Weights of a small GPT-style language model, trained from scratch on English Wikipedia.
Size: 11 layers, vocabulary 8192.
Each number is 500 + 25 x the weight over its row's rms, rounded and kept within 0 to 999. Layers, rows and columns count from 0. Numbers have three digits each. The size before them is the row's rms in percent of the matrix's.

# up: layer 3 MLP up, 576x96, rms 0.341, rows 492-551, columns 0-47
# down: layer 3 MLP down (transposed), 576x96, rms 0.129, rows 492-551, columns 0-47
up492 105:462485472535559507497503492502472517528485504519504477496530494491532526506509499524528491477515533464516474498514461516499492500523489564529541
down492 100:488511524472482511521510514532470478486526487495480503497478483565476465427481458530557502513509517510514532528514460509494487464498496510472508
up493 098:502522452493498550508479440515511490457486526542500471532485477496487492488540536518501554469508484504502546518476481490505478482466505491491486
down493 094:551534509494539523444530487500465487481491515512501479535509524506492506538492528470503533516502519472535505505506497462469503473513500486509507
up494 089:468477536523469537505505488515503462509477496462513528501496503487538473487510525506475501510512537557489490468487510523533497508515496426496530
down494 094:503464484508548496505485526489523505525516511494521505460497466503468506515545528493528487533469511447485542479489517506521522464542503530502471
up495 106:508478486465515456507506470535487493506490509446550474514496496496534523473521547509496513465533498506498452500522480519524487511525472471486506
down495 096:482483486537496527475519501453478534505445450500499474524562531525485529521489536515484507491501459493491489523472544475465478466517513522490510
up496 086:492532489503494528498461517479498529524491467485497507462543535510478511526522517492475470554486515505452485564515485465501455522482481492481459
down496 081:550459518473523490484497511484469526539495534501512527462514476493582475506541537471507518513544499497502516491494511539528523509500475496484501
up497 098:453474479512534481497517506476504488497500496537466509483498520509534519435516502497524502485458500421512506534502466511495500479508466509518495
down497 093:487446476516545481519491451492478530492538517509462520503517506488515527465539529491509480538466484493517519532497521506519499491507507456530521
up498 104:534503461462487536489525465543492541463488488503463496539535534582476545484503519510526472507506518464489478513551491465496507530533486496509471
down498 107:501467521503542474537454532527473461514503524510487498474473446486504496460516459509477501467491495535530522500464491521504522462513543472507497
up499 096:492496479524522504558523496543502516556464528504475463472479485511493514506509488514518485464507555489502519482559475508492459491468443518495516
down499 092:527497475493571497521505498515521577500448468484506516539530515508506504534532465460492490504461503484545503472549480466508443494474456517494535
up500 110:499509488504513552522469485481507491486496472510510526534485527528521475486502534502516524507475506480492519481462530466478488497528492487487520
down500 113:492546456505431500490437507546467455489512497490490498535490536473497454473496526524522543488490508521513467495493469513506485451525524516499525
up501 097:508505500532435534475526472497487535498513510475479494472487534502521533484498477489500491481490489487510541493534483461469508495490520469505479
down501 100:497529501523454487507487486466518499504488485542508501528487492501535498498497493496483500529482504470477558515479504467490500524511502461483479
up502 098:515443531493506497469481443467487507524494500480486510527490509470532513542504545507494490527518457435510511528493501542490471486520510508506510
down502 116:524485525479484498503481445534500499547518507489526462509523507489559499468495514521495518509450481495510493489511469521492523474490514496520485
up503 091:527507497467502494514491506539475483510498471532482569501552451499455499468522518488481526531498514528466501492499531461517544506516499461478475
down503 090:559521507513497517456460501481510477502508533508534498480493467543530504492476472530509519512500521501470534537518524530499435460497483488536469
up504 107:523480487516514567513508507500463527460470487475487494522507485505520487533504497470499454440536552522515496492541504494493501524432541517502481
down504 114:525504426470501503495517524529508510484497505470520494499493485480478530471566483484508493533493486471517482440509495453486508505533519458479546
up505 094:501491497537506513485475513547520489485514477502490467509518538469509529507520460500510486537463501519509509471523452516466491493442495551494499
down505 094:493532481503509492516477450501525498467524510474478519532467528504491488493449531505545478486487494476496543502476546496480470524530549527492520
up506 099:502493474495516510487491550471483532494459529480491499494517482464477518524517507462483577546547475476509495498512449488470469499518520493487523
down506 094:534519488513492452508518526490488472504451494491528466517527534514463448464481513524520492523478537530483509494496508507522548505451445513517490
up507 091:528460501517477541462504500476510489485505479513509533512484475522511498463490505503488526478534497468449508517526499493551490482466503543458459
down507 093:529498511505501496504495465449487466483488427542476488496529527516473495509495537496492510540491504474527485476529459489508503505444486506524496
up508 107:502492468510476477516517484507507535508488550521518464462474521496531527506467534492521440504527471506499521480468529546499510482477528489521524
down508 098:537526519505509457486520511506495505518506522492519435477503488527499461485518532508540516535514538511500481516465505466508516521547506565487506
up509 107:446525470524491509484493502527472531470512461541514513510501479520492470470502464487502522523489538523531489529459512482489516506545517469507477
down509 109:534464498513458532509543494483499508460483504484527470462478492463508509496500521514484535482474539487463508482468486459453519530521505475517518
up510 099:520465494518558492488514520510499491505465521492453486499432513483524462473487491508509491534466507524548450537533518497503504518489463482522503
down510 088:556461495490490521532502509500486557485487559479546503467498495502482501509472515479486527514520475475519464544493478507515507485479473501539482
up511 089:524499511485494534477503479486528479533499571497495492504511538477506496494499446523486483490520517472495501520520420540499530490540506433487527
down511 087:511520491457477518474534492517520508496532558493513486507522507501540503497503517496494529464468484446532474523494519443473494558482487492526463
up512 099:496514487478517478466469561490497483508513489522499508476480490502463487478523497520552468567496480511523516493492495482513475509498517520509467
down512 092:489517543469512533535550532491454516479524504503510484467475515497487481492498479496525488481522516448502489459499508502488547471532482503526488
up513 090:539447547493512547458538517493486495487482479507440526516478475518536496517481495501504530513455504491519494489489510491506524498522480475477491
down513 084:502456473504493505461466489547499573521541482516543485453515510472509493513492509461501526524496456463526443538484526497510512491474504515512488
up514 101:495501511525488478504533518507456533520529479505493512507503477502494506464509521531484458501479518555471493532525508501503507512514480514520449
down514 104:523478532469496503424477470465534501481468520553533477538500514546517483513505533483506509515485481500505545485462514517496525493480484510477475
up515 098:505496482489455500485451487468495483519494474496533526522540552513537552449541538508536505483491470438475511533461530501505492484475488494484514
down515 091:456465469512500515488509487470482523477468461481491492504482534500508510509466533490517478491513441512498530515536518453509463549484545485477493
up516 094:500550521472536510491483479488475490479498503461477505518514493499521517513470530498510477515507511479505484481490538510546504465486508477474517
down516 098:480507533454499515480522480536503497485543512478530490482457495509502483487475476522527507508480541516465505490494480514472472531475509473510492
up517 094:477514526516500523477501544484548525529500533464499530524487467468473533525488501507491466481503526509491491546582532515507546492490459490456513
down517 095:516513495523522505504452500495508470484505507503508512486534499473499452491516511526465465486513496475513483473492479485530480512510501524504553
up518 095:483496491510512538507501490518490440462455475466492538501510497513512485516519517478455504533507487450459489481502475461496531542520529522507491
down518 101:542497493483501502486483571489487487469541493563483489525479471489505495527463508504526519518488503504456482499529474535517488486496500503488501
up519 088:486479454529485474523481517511480449521509510503491486500466464510474494507497536482485504531524477488472508492536508474513487510509511537458509
down519 095:515499525481508499472517472492526538490486533513479488435490536504510486500483496489494487472490524497560531478489538495489508503519487513536501
up520 094:511478533497501468473460500497548468476478490551506523480530496456495536489499489523522508507526486515521529494539531529472524529496480482522520
down520 092:485484504479512461507526479481517507472473482436517445475519538474502488543493520488502500480491483473500481534544491444479492506536491552522506
up521 102:524540483494475490495443520464510494509540515481525460482464501547521486532491519479484511511471560509485528524489495510492512492500491486465507
down521 109:518488510488490539492540518504511496509486535528459482488502518492493486505482478508506486478480435484451467453518480575534522500492516523526511
up522 106:458462488510477529517514543506550468512510481488472509466483515486538485522491479524469472521482508489529543503506477524510552475480526464514454
down522 101:502486441484501486461466460506491482507476494549466479473498503529472504485512484519462500503511519555502489517486529540545493509538464504485526
up523 102:486474489527472492526516513521465465496495492482521505511495432554492527530513494548509534536504468499470498521538501528473517490471528555497526
down523 095:493486522488523478527478494471525455536522527502532504481549488488512493465485511515496533477500539477485512538496531508505517468476499508481560
up524 098:550505517506481514504530494502502494502523544509542523510543521447535470468482467496528502445451496486500519510483451532468525458516514497451506
down524 095:514473548542470518488499524478507531516497506523481490501514493482536504525480486459464493489519506479478559481503498524489501562513517502544476
up525 091:462457449529498518510484507499496511524472538482495487471483549530516484479505534484525487456479496548485524507542517530455486496488473491493494
down525 086:476513512459507499485508520515514476481498469520509543503507529546474516515536493506519491519490455498493492505506543497495457497463491494511534
up526 091:468537501519506500497507514481486532475514460472486496504537525486485540481448466464543459523479519507491471517500542481493474536511536534491491
down526 084:486468543447525516505474478471534498503493513512494494469499464508455490486513525535471527485569487495510520521538526527534490487497483465511497
up527 101:512488463539512452498451472520451476501472493527469490514486544488512473486504508488541501507539470497500497495525511509480496523514521469521472
down527 097:465490511518525512480476539520536502490494474480464515487486504464443441532519582480482470514522460507493469478491536483533481498492540535499546
up528 120:475512493475527502510460470496500499482501512482483487470437510467501524508552459498538553506528551509505499502497535540507495467553488510505489
down528 108:486525509502485458497512481538466473479513509478538488465465474489549495506484530517525514489497506505455517494456439518506530505491511527476526
up529 106:528534500479470522464540483542485497496510472537496528491497505455498493472491501550498519518480542480511492437482499481521543476484502530520507
down529 110:496445510505514491491523542545481539521477501533492510465521501465431487524469461511520493472496506509525536527490519478493516492464472491495450
up530 105:493545540501493523480466508507537499546501512517580495501493496540491499483471515464465520509505502461456476562503504472513468503492533493483478
down530 116:518535541499479487532507492491526522458521455457554502524484481472498539499523485501463542445497465489481458495494507548513498500507499486476509
up531 104:524536498502502478524504548515533530552468527501441524443500517456504485500499482499493500538500545490508479552515491519498526506501487486510503
down531 098:492548521511489488531482472462460518493515533516516493456425504502510501490487450517508519497520487525499530512500527466459555482493468509494460
up532 088:510572526460538503518502506507465506485497512540473504517536471525501525507495506483495458471473491521512493508498564479538456530469498463514512
down532 088:535513504507480527490491481524509482503511550516484500496507521480510487476484460525490482509485460486534474524467521511510477517482555508574520
up533 118:460469481501506506524531480481505539453487479481499490512484495517527523543490536450520524444527483507511477515541519460505497485512562549509450
down533 126:481499525512492544531450519500480503498527479511513485466501479540518507498503494548479470482541504520458523516520481482500570515476509498460484
up534 096:533510457480510530445469497496553492516487502493507547487498496497533461427516526493518489512525503497479502499487490520516548523482489509443511
down534 088:496481515494515509521498470520511509500481499516505478440514544526485511528521529496531511503517450465503478525492479481539465526515520482536522
up535 092:499523483522518481497497500493546521469528517504487489525486516482513501471489526487520485471482514517522542509482517459451512488486525486493546
down535 091:516539546463518493489506502491505499477472515492533488537491482491508503521460473485463509494555481458519529477527501545503500519559519501505467
up536 107:538480431507534475477508504482524512492462513494482532521454556514480514515486514527446476503518500456535538493520508498473480460492516513507474
down536 106:540461535508506513496512493545462505529527465520487491523505504502467495466516502555489490491490460473476478482510491504488524524526493512532496
up537 105:482496507506512488505481490521496460518483465511488522491472511524539444502535518536476482475521487469496484507524537495468492478528498508538470
down537 096:463534520482460475490524492491538471510458542501472480520542469523524542457526502500513486485534556497503491473484471475513511513506518489527498
up538 111:503474493534536493488546494511507494546505516530475461505472486479530483523482446506563486470482520472516472511527462554512526473468488496540488
down538 114:523500516488553475511526526499461483493545465466511479487489471480548523495501513524528497512489502494451507531475486512548465479499476474509483
up539 087:523501521481488531523471484481532483457477529463515525524533511524468557508503490491502482532530466489554501514497475501510484519443518507521539
down539 085:496479563472460502509504514512481543479524487538533515502495502519515513488459514465498508454513496535558495493506526533458504464476524487482524
up540 095:472507505483501513511480476582501534508488498508486554497510493556530510471502479501502476492533520522503501465527509499493516475506527556490469
down540 094:530524527518510480523492440446504482534491529494548510489473475485507511455485512479522522475474481511505499498490554510531495492443501516452533
up541 092:492497488522476566487462467489500518461481517522484510502502510492507464542522500478507470555465518492530538498497525503438512490452523499497515
down541 105:515496517509481527509524504442515517512515496498504520469502511490532503494433511533479494482523514492492514529498488461511517510517450479542554
up542 108:483503518495519498549514512487471527524507480510509506504501530508461506507488468556534510490511494503471463524487495530516515459495519460513476
down542 100:507523493479484536564521499523515469542507512504474471513513517498503498475479477492479524483500515528537525491478500459489478519522465514544513
up543 097:471500482468476534480515524492510528505505533513444533526500486510480502500509490505528477516493524496457476472539514540506512513499502470526435
down543 100:503484521502523474515496525474490458495499505530516503494549508537514484459471551514460532526499494474505501506441523494492513478514474519486546
up544 089:499494511478502484512487479510509487505497552475535504450461505523461482515471497495528466527466513503531519520515531554488476491479543448478485
down544 087:489475542489515443443557503547482545502489501535499442490479533499523495517548507496499523506497540490508453491523486474494512475491483510531483
up545 098:524532447515492467500478558512509481556521468501530532545477528510471470505496529499479470496489500509494523481546518498505508517458515511493474
down545 097:524474523517484486498484483474471543482467502497501525528475528487573525504522500504540500478487473519480495514500510481496528500552502509499510
up546 094:504499501498509492513540488490543469510480571486439534483494476530512511506539532509484495525540516505536558507539503506500490488463492481498474
down546 087:520477481517479456501547544489472492468504486488483496477502533500490497562483481524506504494498497526491468492495530509499514499575491475508486
up547 081:486473461472511500486478489510530499513512506493517495528523482500530508492506491501516491481481444512492494476513489529494544543507492492500520
down547 079:503516525492518537501503454523472532533496474510507480500531490514517461495504493499483535520529489485489510499516501490451555437506493513512513
up548 092:499504494514518488540528545534500492536506514506499484533522480489450519483507447491533563541462469502504459487497474499496501467490450469507489
down548 080:521493529477486467469488467497542530512451517520522480481502496518540478489532496546464451463457502510494536503517511553523506492522503515551506
up549 118:498472521491504508468529442492501467504502466476499488532527470517477511475493483494541478497479518438499492542480499489505477514540472579479552
down549 114:504512485493507521492522486507483493538495502513481510515550495486485494506499515490532506549515499484540508444497532486532468498482510473511572
up550 105:505490473506495433498509495484495483523499488546491483493468471454468561523447465505512533545476511493543487488481514505518523492533489487470508
down550 100:517513466484546494508502515475539454524470487463484513530559511525539452451507509527484453548518519485541543516456500489473507497497529489498519
up551 098:523502463507551520510505521493494491481473496481486478502499516478457530524517461498525488463501485526533522493448506529547486474535465507488546
down551 107:501477503515525538535496499528469493502517503510509494541514469456499424506496474518515536490503453492478539506534475456488495494482505512511455